Part of a small language model's weights.
Training: a variant of Adam for these matrices, 366M tokens, 5590 steps.
Each number is 50 + 15 x the weight over its row's rms, rounded and kept within 0 to 99. Layers, rows and columns count from 0. The size before them is the row's rms in percent of the matrix's.

# o: layer 20 attention output (transposed), 256x320, rms 0.0553, rows 16-58, columns 240-319
# v: layer 20 attention value, 256x320, rms 0.0527, rows 17-58, columns 240-319
o16 078:50 70 46 31 49 42 63 39 43 45 62 53 80 45 32 47 57 30 48 49 51 18 67 64 47 43 35 21 52 34 41 63 65 48 85 67 31 65 39 21 62 71 48 30 62 64 49 79 52 48 41 81 73 55 73 59 79 48 48 78 86 67 46 39 33 54 60 51 06 34 59 49 72 64 54 61 54 37 44 45
v17 095:48 30 59 72 53 34 51 70 67 54 38 56 49 21 34 61 64 25 20 67 47 17 69 42 62 48 87 36 44 47 40 69 52 56 44 55 47 53 19 44 52 56 56 42 46 65 84 36 44 43 56 68 52 51 65 48 37 31 45 58 42 40 44 63 36 48 68 44 52 50 40 32 62 49 65 43 69 61 35 61
o17 089:55 72 50 46 68 72 64 32 40 59 59 61 46 42 48 37 59 50 75 46 44 67 20 62 32 53 32 66 44 57 51 40 72 41 41 35 40 59 49 68 54 15 27 46 65 26 44 62 32 07 56 49 43 45 31 57 40 42 75 44 61 53 80 39 62 47 55 34 70 60 39 55 48 38 45 34 27 56 81 51
v18 090:23 33 44 41 37 51 42 40 48 34 39 43 57 69 52 35 52 31 42 58 46 61 66 43 34 43 71 60 40 29 75 50 45 61 47 42 48 37 37 68 47 54 57 63 73 70 45 40 66 50 38 79 50 40 49 59 55 61 52 55 67 43 71 60 62 04 59 31 45 46 56 39 89 54 21 37 69 32 40 54
o18 092:40 33 34 87 35 56 58 42 57 43 40 47 50 41 68 54 56 35 17 44 48 61 47 64 37 38 56 50 47 33 31 53 59 25 56 72 78 59 65 78 40 20 37 40 71 50 65 46 63 42 72 46 31 62 46 09 58 52 38 46 59 52 39 68 51 47 43 29 49 47 33 39 37 23 69 38 58 36 50 58
v19 093:38 41 63 49 40 49 19 49 71 58 60 65 53 33 49 46 70 58 55 15 58 49 52 44 50 47 27 73 11 41 32 29 65 45 50 46 37 54 57 58 41 46 64 69 25 45 47 30 61 60 65 63 72 55 65 55 58 67 66 43 48 40 42 31 73 56 61 62 52 60 57 34 59 45 31 45 32 63 44 32
o19 084:51 73 15 35 49 27 75 49 58 15 28 55 86 69 61 40 56 39 37 54 52 51 53 56 44 35 61 51 30 67 49 65 48 68 85 60 28 70 57 64 70 23 60 40 59 46 61 55 25 35 68 26 43 61 58 61 81 55 53 16 30 58 42 56 47 41 38 49 71 49 64 63 51 44 29 75 33 47 46 69
v20 098:68 71 71 65 66 38 70 57 40 49 51 46 59 26 24 50 23 47 29 37 70 48 50 52 31 06 45 52 44 76 46 52 67 38 47 15 51 66 38 63 30 52 30 26 69 32 57 38 45 61 41 37 47 44 22 56 61 58 49 52 55 18 45 45 57 41 50 54 48 48 61 36 54 22 68 60 64 71 64 79
o20 102:46 44 46 49 67 51 31 52 52 60 49 48 77 54 37 65 47 66 22 58 56 60 14 60 56 67 26 41 68 29 40 45 71 38 61 49 42 52 46 24 61 45 51 33 21 78 52 69 61 59 73 45 69 48 48 42 39 36 76 49 75 68 36 27 32 80 61 48 63 72 38 28 58 35 59 28 54 53 54 34
v21 090:35 56 58 46 80 43 81 66 73 58 58 65 51 67 57 42 49 56 64 57 37 06 27 47 70 57 56 63 54 42 63 70 29 48 68 39 63 54 55 57 37 74 39 43 52 40 42 81 28 44 36 32 45 52 69 65 47 92 57 57 49 53 46 64 36 59 38 40 42 56 44 64 38 51 56 58 75 41 48 59
o21 086:47 38 72 35 30 72 43 59 50 43 34 44 31 52 42 29 47 53 24 30 58 54 53 45 73 73 47 50 46 77 63 35 55 44 42 60 47 34 66 37 77 45 42 46 45 40 53 65 56 63 73 53 68 66 59 36 36 42 31 47 60 48 29 54 47 43 37 62 57 59 27 29 54 57 67 50 61 68 56 29
v22 091:54 47 41 84 46 36 53 46 49 49 43 47 53 66 51 46 49 55 59 30 43 18 43 25 33 61 99 61 78 56 55 57 74 19 39 33 58 68 59 31 34 62 61 58 58 42 51 29 56 72 37 70 28 48 13 47 41 48 42 50 60 51 63 09 46 48 63 81 44 63 50 91 38 36 55 62 51 35 35 47
o22 093:28 49 57 07 28 49 56 25 33 18 34 29 71 36 42 56 53 34 28 55 41 38 74 97 42 49 12 13 59 22 25 57 31 54 39 49 35 37 45 41 74 59 49 60 18 75 32 45 73 44 53 54 53 44 78 49 64 34 60 38 64 71 63 46 42 40 50 31 20 38 44 54 59 69 61 48 49 78 58 24
v23 086:39 49 52 43 64 45 69 41 41 51 39 40 43 55 53 47 48 67 52 52 39 49 61 56 37 73 51 41 57 56 56 81 38 70 33 65 65 50 55 30 35 60 39 54 50 53 25 46 55 55 52 59 44 50 86 57 25 44 69 53 53 56 66 41 33 51 27 52 53 45 56 71 48 37 54 60 52 57 33 35
o23 089:43 52 23 63 34 47 54 50 54 62 18 40 43 59 47 49 40 37 52 51 57 35 52 43 86 50 46 54 47 28 65 53 42 58 68 54 26 44 60 76 61 56 53 57 40 53 57 28 69 66 65 54 48 52 40 35 42 64 49 39 52 35 63 58 81 20 60 50 80 41 32 41 53 62 49 57 43 48 67 62
v24 089:85 46 49 32 52 01 35 47 57 51 59 66 55 67 32 41 56 36 57 97 81 57 49 56 47 32 37 32 53 37 45 23 54 48 49 40 41 45 73 66 61 44 69 63 35 55 37 54 68 56 61 66 44 50 43 27 37 43 44 52 43 44 29 33 63 66 57 81 39 61 58 64 62 30 49 68 66 57 52 61
o24 093:40 34 42 59 66 78 44 29 58 50 72 80 45 33 57 95 34 62 66 55 58 83 23 57 53 59 67 42 52 58 52 16 41 80 51 39 47 42 51 62 51 24 32 44 43 43 46 24 36 56 53 27 32 26 55 51 49 51 48 60 21 58 85 55 57 62 69 53 46 59 40 54 44 46 11 66 36 47 52 47
v25 083:36 57 34 38 73 65 40 24 46 63 43 48 56 34 70 64 70 61 56 56 60 81 48 61 44 77 26 37 65 49 48 57 36 48 62 95 55 45 35 33 35 35 55 30 57 46 41 56 59 46 56 55 60 45 49 52 28 42 62 49 61 71 75 68 34 64 53 47 57 50 39 58 47 57 49 41 32 46 48 22
o25 083:70 43 64 70 35 57 64 63 33 64 49 49 53 41 58 34 51 67 56 65 48 45 57 43 44 39 59 84 54 39 78 73 42 75 54 37 60 29 36 65 26 49 56 65 53 52 53 44 53 66 42 54 60 41 55 58 36 77 53 33 27 41 62 46 87 58 57 53 45 50 70 57 58 44 59 73 74 36 51 36
v26 083:44 41 67 66 52 38 91 74 52 49 39 60 64 12 54 45 48 76 39 37 55 37 53 43 59 42 62 72 77 68 26 61 27 42 65 48 50 80 45 50 44 44 48 42 63 55 77 57 30 49 61 48 59 50 59 38 59 49 29 48 63 43 66 82 48 51 52 38 55 54 38 52 43 27 62 46 55 66 36 72
o26 085:58 52 86 39 53 15 54 40 49 76 59 15 31 57 29 38 59 47 45 68 35 60 42 59 55 31 45 37 34 62 55 49 50 46 38 36 35 37 53 25 57 44 39 63 45 46 44 33 63 41 83 59 39 50 33 59 67 34 56 64 55 65 57 32 41 38 53 54 51 44 40 47 46 75 65 34 43 37 64 34
v27 096:67 16 43 54 18 80 51 25 35 55 63 51 44 44 60 75 60 39 53 59 60 58 22 52 34 56 35 46 49 40 65 42 37 28 48 48 41 73 63 31 53 33 60 68 44 13 57 43 51 44 61 59 44 32 13 48 78 51 31 54 70 00 52 74 55 67 58 34 43 32 30 69 29 22 27 43 65 53 67 33
o27 098:30 65 56 40 15 21 51 56 57 50 50 36 83 62 28 45 42 30 37 54 48 10 62 64 56 35 70 43 74 60 26 47 32 62 59 58 64 02 55 42 19 39 77 46 45 62 62 39 38 58 27 47 31 42 66 51 51 41 37 65 66 74 51 47 66 52 51 52 52 38 50 57 56 66 58 69 50 31 73 32
v28 085:69 50 53 55 64 59 28 57 27 62 56 64 43 46 59 47 82 57 70 28 30 55 70 64 65 19 45 51 81 39 62 29 37 86 61 59 45 36 39 90 43 39 48 18 75 56 46 48 52 79 55 59 62 56 64 47 55 40 31 47 89 68 46 61 59 53 31 41 63 60 44 37 71 44 27 51 15 49 61 32
o28 075:53 38 46 62 40 21 42 64 58 28 54 48 28 50 76 58 55 57 66 63 86 57 47 32 37 48 33 38 39 69 69 89 51 51 77 50 51 70 44 44 47 70 61 58 61 58 46 33 49 34 48 44 40 65 63 18 33 61 49 47 26 41 55 27 59 64 22 41 56 23 81 68 45 41 44 31 45 47 39 85
v29 088:57 41 85 47 35 31 24 47 33 51 30 67 49 78 33 35 33 52 32 64 42 58 72 48 45 33 64 40 42 56 41 44 52 45 23 44 42 12 53 43 56 48 75 24 52 58 64 49 51 47 66 77 44 54 49 55 44 47 57 66 50 54 27 69 79 37 60 56 43 46 55 61 49 72 39 58 80 41 57 58
o29 088:25 62 46 69 44 63 55 48 42 36 42 60 46 61 42 57 71 41 66 35 47 42 26 74 77 61 33 52 36 32 31 46 73 38 59 44 79 55 26 50 22 38 42 43 58 44 40 42 32 55 45 21 64 50 47 38 61 43 42 65 47 68 54 51 55 47 54 30 34 67 46 53 68 51 46 58 52 38 46 45
v30 090:49 69 68 36 83 34 59 60 66 50 50 57 56 43 43 44 32 53 42 60 68 27 62 49 40 38 82 26 26 69 16 84 50 73 45 43 42 59 38 85 17 66 52 41 41 49 61 76 42 57 41 58 40 49 57 59 38 67 53 47 43 56 37 33 45 45 46 58 48 62 76 59 57 35 73 63 51 76 52 67
o30 086:54 35 49 45 74 63 38 41 48 44 30 59 60 46 44 56 56 51 52 74 54 99 26 43 78 71 29 60 39 44 35 38 61 43 36 43 50 67 39 52 73 28 18 49 40 56 42 68 72 35 75 34 52 40 46 35 33 05 82 18 53 52 51 39 63 76 52 56 70 78 22 62 52 36 60 31 32 46 52 58
v31 092:43 82 55 37 46 26 32 33 29 51 50 63 68 44 50 50 31 26 51 51 49 63 40 50 42 69 42 33 57 63 15 47 47 57 62 49 52 71 45 57 37 54 53 27 38 25 36 53 57 55 38 33 42 79 50 60 47 33 59 38 39 73 41 45 50 62 52 44 51 32 77 47 48 45 50 47 24 71 67 22
o31 083:53 31 46 23 65 40 37 53 27 23 25 34 63 69 42 24 60 64 74 38 51 43 51 28 42 57 64 36 64 17 25 25 44 43 42 67 37 31 27 54 52 53 53 70 35 79 57 66 70 49 59 47 57 34 55 61 67 27 44 56 35 45 34 70 44 56 72 42 52 47 44 69 38 68 48 67 53 41 38 77
v32 092:62 29 46 49 59 47 25 44 31 42 56 62 39 63 33 43 57 50 64 50 35 58 39 40 52 91 50 27 90 39 72 31 46 25 68 63 35 42 46 55 71 48 71 46 63 53 29 38 49 53 60 73 38 46 26 45 43 21 83 46 58 51 67 24 67 43 66 83 44 70 41 62 50 64 11 36 36 45 73 48
o32 087:51 61 27 49 47 32 79 60 61 19 56 45 41 56 77 50 52 48 58 61 43 30 55 66 60 12 70 47 64 62 46 72 26 80 53 61 62 69 45 35 43 49 74 69 73 43 37 37 51 55 36 68 57 57 55 57 65 72 31 56 37 56 52 50 38 60 56 35 09 30 53 38 37 63 27 73 68 48 48 31
v33 091:42 66 41 42 22 54 60 68 66 53 44 44 60 19 44 57 56 63 58 48 34 45 63 46 59 71 91 58 58 38 52 83 25 20 34 51 50 65 32 35 46 75 40 47 60 53 43 55 52 46 58 75 44 30 40 71 39 27 56 40 45 78 32 35 29 47 59 65 57 54 41 19 54 70 45 42 69 39 21 62
o33 094:45 64 49 57 35 57 97 13 47 57 17 40 76 40 62 28 69 52 43 58 34 47 43 38 50 55 31 37 42 53 31 53 59 49 40 32 54 60 60 56 49 36 34 51 52 13 47 75 43 38 48 55 52 44 66 00 60 33 75 21 69 40 61 49 58 69 40 49 42 46 49 61 55 34 58 53 52 57 83 51
v34 089:53 70 26 92 56 57 48 47 39 50 57 43 51 34 46 61 61 72 65 48 70 51 63 40 31 59 60 57 34 48 40 78 81 13 45 42 45 80 56 36 50 54 42 72 45 67 59 30 44 48 59 48 45 49 39 44 23 52 69 48 34 44 81 71 25 63 65 59 54 61 56 56 13 30 80 48 45 61 39 61
o34 095:57 88 54 39 61 42 36 41 54 43 55 68 61 30 38 60 38 18 59 43 50 63 63 44 48 30 49 53 54 47 62 42 49 56 67 38 46 76 47 50 89 76 73 53 51 69 45 31 57 41 43 48 47 46 31 73 53 60 60 52 61 54 48 47 50 29 47 49 40 30 59 65 62 63 51 53 42 62 48 21
v35 086:63 75 39 65 71 60 38 38 65 42 53 38 64 77 43 41 48 58 68 55 60 31 54 28 43 53 28 54 66 50 59 84 48 48 83 63 47 83 50 35 40 38 39 36 49 34 26 94 43 46 48 41 65 28 26 75 59 32 61 46 53 32 47 72 49 56 22 60 46 84 51 32 41 50 29 58 37 40 55 61
o35 068:70 36 46 75 32 46 53 53 60 70 60 55 55 44 43 59 34 29 33 49 63 75 69 19 45 60 59 33 57 65 52 64 43 75 44 57 31 47 78 22 69 55 58 67 58 46 63 49 42 34 41 55 56 53 58 25 31 49 46 78 61 58 40 53 54 74 76 55 19 36 43 69 47 41 64 61 82 46 41 36
v36 091:28 69 75 60 48 64 47 60 63 45 42 56 56 09 44 53 60 55 44 48 60 10 39 39 71 44 65 52 15 67 50 78 75 57 64 54 64 74 55 74 48 60 57 52 22 67 49 55 40 42 55 40 62 64 39 59 39 75 56 51 58 39 51 52 46 37 58 58 52 51 77 53 46 36 83 45 33 51 34 60
o36 098:68 71 48 38 79 72 47 45 26 59 54 52 45 57 49 29 32 43 27 34 73 67 51 43 35 62 19 50 21 56 51 30 60 49 45 38 25 65 57 46 63 41 26 42 44 43 49 74 43 39 51 64 51 29 42 49 58 46 65 22 74 47 64 62 43 57 54 58 43 30 31 44 32 60 57 57 51 98 73 29
v37 084:44 64 58 61 39 38 73 61 31 48 32 60 33 27 24 45 32 72 52 43 48 65 33 45 42 72 71 28 21 69 30 48 78 14 36 21 48 72 50 40 58 64 46 51 52 46 41 36 50 45 44 59 21 41 30 53 39 67 49 47 28 41 46 53 52 55 68 71 56 44 41 61 40 27 60 38 64 44 37 65
o37 091:46 69 54 33 62 59 44 25 60 55 64 54 58 48 39 73 54 25 43 64 36 32 42 79 60 50 39 52 54 52 42 27 43 44 65 41 56 60 37 44 55 59 37 31 53 58 23 61 47 71 68 64 68 39 49 34 73 29 57 68 76 62 48 48 37 48 37 55 34 67 52 31 79 71 34 49 47 62 56 28
v38 093:36 32 27 36 48 34 37 62 34 52 56 58 54 43 48 23 70 72 58 60 30 60 29 49 53 83 50 40 56 29 32 64 39 31 46 56 48 63 37 46 19 71 51 50 55 75 42 45 46 52 25 73 49 41 77 48 27 33 71 44 45 62 42 23 40 47 66 73 52 32 44 66 66 45 38 51 22 46 64 39
o38 085:24 39 61 39 24 54 60 59 54 25 06 55 58 57 64 56 88 64 55 76 38 61 48 66 58 39 45 35 38 56 22 53 41 56 30 62 42 31 49 72 45 70 44 60 53 42 16 57 45 48 84 42 46 33 51 51 71 36 56 32 43 60 33 62 59 52 49 31 51 59 60 57 49 61 60 60 18 50 50 60
v39 086:32 54 19 62 26 68 57 47 53 56 74 42 55 48 50 52 48 44 61 32 62 62 52 42 49 49 45 50 47 68 64 40 54 18 43 47 37 37 47 58 28 64 21 77 14 68 36 21 54 44 32 68 51 47 25 43 48 23 53 52 57 52 62 33 21 50 80 52 45 39 41 51 50 33 50 48 27 61 47 42
o39 091:18 63 46 49 35 42 55 52 62 36 50 63 78 45 41 57 41 40 51 43 30 51 47 56 06 61 61 48 76 46 34 62 49 55 59 44 55 43 63 99 71 69 88 33 53 70 41 38 38 54 69 42 29 22 55 57 43 58 44 29 42 52 37 60 60 67 34 56 58 47 48 55 46 53 65 64 71 46 49 63
v40 098:50 40 55 51 56 57 45 51 40 50 54 46 42 77 51 60 58 63 52 41 67 48 54 44 48 79 00 53 47 34 59 80 51 23 29 50 57 31 54 34 56 39 39 45 30 41 26 54 46 67 36 44 77 57 20 48 80 68 58 60 23 38 22 21 76 67 49 51 51 44 62 36 51 49 37 60 45 50 58 54
o40 089:53 59 34 56 56 52 55 57 62 56 58 75 74 52 37 50 53 63 47 65 48 51 47 54 64 16 72 44 60 53 56 54 46 79 64 36 38 53 57 21 51 67 69 54 43 50 52 56 32 62 55 48 62 42 66 70 45 47 52 62 71 52 61 56 30 44 64 73 33 65 66 41 76 49 34 71 55 59 46 53
v41 081:52 60 27 31 48 33 25 29 71 55 47 40 34 36 63 39 35 41 68 59 68 30 62 66 58 24 60 44 50 30 64 76 38 64 48 64 74 23 37 51 62 41 62 49 45 60 54 56 78 46 43 65 47 39 56 44 36 43 33 57 46 52 50 71 24 40 57 44 55 61 57 34 39 36 49 73 82 37 66 62
o41 083:62 34 44 71 56 70 58 51 48 46 82 53 45 34 82 78 40 51 62 59 47 84 47 34 65 53 44 72 57 57 61 26 55 52 27 37 71 44 57 69 42 57 49 67 43 57 71 37 30 42 62 15 30 52 39 34 21 39 64 58 41 51 62 33 75 55 44 45 57 35 28 46 62 26 62 38 33 58 55 35
v42 090:52 14 29 52 56 72 39 31 69 41 50 52 61 36 65 50 32 16 29 61 51 56 64 57 66 23 43 46 19 60 70 38 36 41 25 49 51 54 32 68 47 66 50 67 80 34 56 47 54 45 36 47 57 41 78 50 75 53 43 55 74 61 37 57 49 35 44 42 50 38 31 35 47 56 41 56 41 63 43 54
o42 088:05 35 52 62 77 41 34 66 62 56 46 55 49 65 45 58 27 89 62 62 21 70 49 43 62 54 69 60 65 30 30 55 51 39 53 84 75 23 51 67 33 57 53 42 55 52 65 60 38 19 43 34 49 49 43 55 34 55 38 27 10 68 43 48 57 16 48 36 97 54 34 45 48 33 62 33 58 26 60 75
v43 082:54 43 67 72 52 73 59 53 72 49 57 44 20 43 47 75 63 49 57 52 37 54 43 60 68 34 49 72 54 46 82 42 79 44 48 44 46 61 54 42 43 29 54 47 45 39 47 39 40 54 49 48 25 48 56 57 70 76 46 46 62 59 57 96 54 53 42 55 49 57 50 27 29 45 60 62 31 59 49 42
o43 084:44 44 37 38 73 50 38 32 45 60 53 45 62 43 59 36 16 40 50 64 71 45 76 51 44 29 17 49 48 37 53 56 47 32 73 66 44 42 52 15 50 70 64 42 30 75 88 69 65 67 41 35 50 63 57 55 50 84 37 28 61 40 59 31 33 37 33 40 73 39 71 45 64 53 58 63 48 69 49 50
v44 087:22 42 31 73 34 88 63 33 40 57 74 41 51 55 61 53 85 40 60 58 55 33 30 41 60 48 49 50 75 49 71 58 36 27 33 69 56 39 57 52 61 43 22 60 39 53 37 57 53 38 45 39 56 62 54 31 44 43 43 46 60 56 53 60 58 81 72 47 43 50 38 66 59 35 16 37 46 55 49 51
o44 091:41 56 86 34 25 55 66 67 53 54 65 48 51 48 57 49 34 73 58 34 34 53 41 51 34 43 57 40 65 67 56 56 44 65 35 26 60 39 38 72 34 70 66 40 59 61 48 52 45 64 61 92 38 37 53 80 36 61 16 52 44 47 52 50 42 71 43 35 53 18 66 61 40 50 64 79 74 32 73 47
v45 094:50 33 52 56 49 69 64 51 58 45 43 19 51 09 65 72 60 47 35 22 76 44 51 51 50 56 55 63 28 42 37 79 77 70 38 47 62 79 59 20 56 57 51 44 40 59 33 38 62 66 40 41 74 58 15 55 41 52 36 46 54 29 76 20 26 26 47 21 55 56 73 67 48 37 82 83 51 29 41 39
o45 093:59 67 57 56 39 33 37 47 66 64 71 73 45 32 32 52 36 43 45 21 51 36 60 32 27 32 38 52 66 54 47 33 55 61 35 31 28 58 38 49 79 55 23 85 51 57 46 44 57 24 31 74 72 54 69 45 47 50 70 54 73 70 60 68 71 37 58 65 57 52 59 57 50 44 65 29 52 73 65 66
v46 085:68 34 13 32 54 64 28 38 64 61 55 24 47 42 47 33 58 63 27 67 60 59 54 36 73 21 32 39 76 52 89 58 22 37 52 55 55 32 58 50 39 46 38 66 58 69 48 45 62 59 33 41 35 47 92 36 21 58 39 59 46 58 57 80 62 22 45 52 50 43 35 69 40 59 54 44 35 31 62 39
o46 091:21 51 60 66 55 71 76 68 23 67 53 35 58 34 42 79 37 37 72 56 43 65 40 57 49 75 71 66 49 53 44 44 33 55 42 56 49 44 59 43 35 72 41 48 43 49 75 56 37 64 21 62 48 50 33 66 50 83 63 29 42 68 36 39 65 44 39 64 52 44 60 41 43 32 47 71 68 47 37 48
v47 081:42 31 79 41 70 48 62 40 49 47 42 41 51 48 49 72 06 51 31 63 59 26 54 34 78 76 57 43 72 56 25 55 60 54 71 57 49 41 84 56 50 48 73 47 43 47 47 57 43 62 33 45 60 59 16 63 62 61 23 50 50 62 46 70 48 40 39 57 47 63 44 34 35 42 61 47 62 32 45 65
o47 084:89 34 32 27 55 39 57 60 56 45 73 43 36 62 49 30 62 67 75 58 51 52 94 62 66 47 55 28 54 54 38 39 58 67 10 57 48 45 53 38 70 40 39 59 43 75 48 63 54 47 55 57 57 47 50 54 62 40 42 43 76 69 48 47 43 45 77 40 27 31 38 48 52 68 49 52 64 45 64 29
v48 091:57 30 46 88 38 47 65 57 77 51 60 23 52 49 67 66 47 72 39 35 54 26 45 55 45 49 76 68 32 23 37 71 73 49 19 35 48 46 52 15 67 61 18 60 39 59 46 40 47 42 39 36 53 29 28 49 52 63 42 60 31 34 35 73 48 41 46 49 47 60 55 33 50 37 56 78 72 29 32 54
o48 098:46 56 41 54 48 52 45 23 61 46 72 58 60 43 47 47 36 36 43 28 47 43 62 35 58 37 31 33 64 67 34 30 61 32 39 45 45 42 47 74 68 43 52 40 40 64 40 79 56 37 60 35 56 54 62 52 40 48 60 48 94 56 34 49 44 52 52 40 78 70 33 62 61 30 69 22 56 69 73 59
v49 084:23 51 78 50 49 65 70 61 55 54 64 57 34 73 54 50 65 49 45 40 66 37 47 52 58 46 59 43 18 66 65 61 89 21 21 80 28 56 53 61 53 60 84 62 34 41 52 23 40 63 52 74 54 41 57 65 46 74 51 51 52 51 60 28 70 78 59 68 50 59 57 60 56 21 55 58 49 56 22 61
o49 082:62 86 43 43 69 44 58 12 36 65 49 39 48 54 54 43 36 61 35 56 39 56 44 55 60 62 48 66 33 63 47 58 46 57 63 44 59 60 38 75 74 35 47 54 71 65 39 59 55 71 61 49 44 43 50 39 64 24 37 11 56 50 85 39 51 47 49 59 61 56 34 44 49 69 58 53 51 63 61 28
v50 084:37 61 49 88 32 82 64 52 31 43 49 48 40 37 37 59 39 31 34 36 30 52 34 55 64 51 75 49 40 46 57 58 79 59 32 47 70 92 61 46 32 49 58 60 39 43 38 68 51 59 23 41 41 61 36 49 48 60 18 55 61 43 42 81 57 56 45 31 45 29 51 34 43 49 44 47 42 49 39 66
o50 081:58 41 49 24 58 42 25 53 60 51 46 33 38 67 51 35 64 58 54 37 45 43 36 49 35 75 41 27 51 36 18 25 69 17 41 62 54 30 30 67 47 61 32 22 71 91 45 72 26 47 57 72 45 34 55 63 53 14 32 54 99 43 31 22 35 72 52 41 44 30 75 47 60 68 57 41 51 43 60 48
v51 078:53 40 50 46 55 61 41 58 44 51 59 61 65 46 85 41 51 34 24 51 39 39 53 65 68 29 42 29 30 33 74 29 59 44 53 43 66 37 46 65 45 44 50 66 71 06 67 60 65 45 58 70 52 51 67 59 38 57 50 48 43 64 23 39 30 31 61 51 69 36 47 38 57 52 39 51 49 65 49 72
o51 073:48 57 59 79 34 52 41 66 50 22 50 59 53 57 70 74 79 66 56 52 50 57 23 38 43 48 43 82 22 55 55 32 43 44 36 60 68 51 75 68 58 60 45 43 50 40 40 36 57 28 55 42 53 57 43 21 52 47 70 35 35 41 85 37 46 29 41 54 99 50 33 31 41 20 33 30 52 43 41 54
v52 096:53 72 63 23 49 11 39 71 53 38 50 51 45 40 47 22 52 56 59 40 78 49 48 49 54 39 64 64 49 48 38 87 70 33 38 35 45 63 49 47 36 51 58 53 46 56 67 42 41 68 50 67 36 34 43 47 43 63 43 53 27 35 29 34 59 63 57 80 52 63 57 62 49 63 53 70 68 56 56 68
o52 091:60 42 39 53 57 60 69 07 46 61 29 66 36 26 37 65 53 35 49 69 42 75 40 52 69 48 29 26 33 70 39 12 56 53 42 33 40 61 49 27 72 45 21 67 39 31 26 46 45 36 66 15 52 48 52 37 59 29 67 00 78 81 63 42 45 57 43 51 74 78 43 57 59 44 27 41 29 70 53 38
v53 093:49 60 40 00 37 29 47 33 46 44 61 49 47 74 56 33 39 46 24 56 54 77 35 83 49 39 57 34 68 61 58 56 79 51 52 85 36 43 46 35 43 34 48 36 26 57 70 48 52 56 45 26 52 71 80 40 30 48 48 59 32 62 61 52 95 39 48 62 47 23 73 50 56 64 59 40 62 59 53 66
o53 093:54 36 58 64 60 61 57 46 32 66 27 43 40 43 54 51 42 66 55 56 55 60 30 38 53 61 42 77 34 20 54 45 55 32 36 43 46 52 34 48 50 42 57 72 64 52 46 34 43 78 38 42 61 25 54 64 63 46 58 23 28 44 60 52 51 38 73 43 74 92 45 28 35 40 40 81 58 64 34 55
v54 091:31 53 53 25 34 29 65 46 67 43 37 43 49 23 53 34 67 55 57 49 42 59 48 49 64 24 84 64 58 42 45 58 23 36 57 38 47 52 00 48 85 61 35 46 71 53 49 46 44 28 54 75 38 30 37 34 48 44 54 53 56 43 59 38 39 62 62 26 62 64 38 49 53 43 35 52 94 35 44 55
o54 093:40 33 76 62 35 53 68 38 54 54 83 48 21 42 33 54 68 31 30 39 35 45 30 65 47 52 35 60 62 70 58 48 64 46 40 28 78 71 37 43 13 14 22 52 66 14 42 51 54 42 76 70 47 54 69 46 36 29 74 57 47 59 51 47 60 69 61 45 40 58 43 64 50 67 70 34 55 39 66 38
v55 090:60 37 65 26 65 32 35 50 39 44 62 53 40 65 54 44 47 27 35 29 42 84 54 51 47 24 19 50 64 61 75 20 37 73 51 42 60 22 62 57 48 51 50 38 75 40 53 48 67 62 37 55 47 75 86 36 61 36 44 41 62 44 63 55 64 53 38 42 46 45 50 63 45 59 44 49 29 61 82 20
o55 096:30 36 61 54 38 32 50 72 51 28 43 50 38 63 69 51 55 61 78 46 51 37 56 60 44 30 45 40 63 34 40 70 31 50 79 82 41 39 47 42 44 65 60 55 46 69 63 47 59 71 53 44 67 54 38 68 48 68 45 42 45 61 38 45 52 47 49 41 56 43 57 33 41 32 36 45 47 25 14 56
v56 093:57 43 53 70 76 73 46 52 49 37 58 49 69 59 80 60 61 59 50 53 59 52 57 56 49 61 06 61 61 52 66 70 84 26 37 72 48 57 86 46 43 38 42 54 53 38 23 53 38 55 37 42 66 64 32 34 46 48 77 42 55 37 56 65 63 49 39 42 46 46 65 59 30 42 63 47 19 37 52 36
o56 093:31 66 73 63 42 47 44 67 53 66 27 59 58 57 34 47 41 66 55 40 58 56 69 40 55 19 69 41 58 39 57 56 27 71 66 60 35 31 67 36 66 69 70 83 46 66 48 49 37 65 50 48 69 44 41 91 53 77 37 58 55 66 49 72 36 51 71 45 69 43 44 50 54 43 37 84 83 60 64 55
v57 087:58 40 49 54 51 23 37 37 73 48 45 34 36 50 35 37 40 56 32 69 55 51 50 53 42 04 72 51 62 52 62 31 38 13 34 32 42 40 52 41 47 62 33 66 69 34 56 58 70 31 41 60 29 45 54 36 46 58 18 57 54 43 38 59 55 57 54 54 41 49 51 70 67 50 68 59 55 47 66 57
o57 081:13 24 62 24 36 78 56 68 46 19 54 66 72 55 39 75 34 53 54 38 22 62 32 76 68 79 18 40 48 36 16 50 28 43 62 46 57 41 49 58 33 37 54 16 36 64 49 48 47 67 69 64 56 28 60 66 49 51 61 60 57 51 42 33 46 67 59 34 30 65 35 28 53 26 40 62 47 29 34 40
v58 094:38 59 46 52 46 40 48 31 42 41 49 49 41 62 72 53 35 45 41 46 53 57 44 60 51 24 25 34 60 74 51 50 46 60 80 78 75 53 87 58 25 32 35 41 45 37 50 66 53 61 41 37 64 57 47 37 30 61 43 54 58 51 75 65 33 77 56 30 57 52 74 65 26 32 54 52 41 37 79 54
o58 094:68 37 72 45 18 56 58 75 63 56 44 57 26 68 51 27 57 55 63 61 56 69 61 05 72 37 46 50 65 53 68 50 52 37 19 59 58 30 63 18 44 62 46 80 33 70 54 34 54 77 71 56 29 41 33 56 53 35 49 53 28 40 53 48 51 47 55 43 93 11 43 49 54 77 37 69 48 51 65 34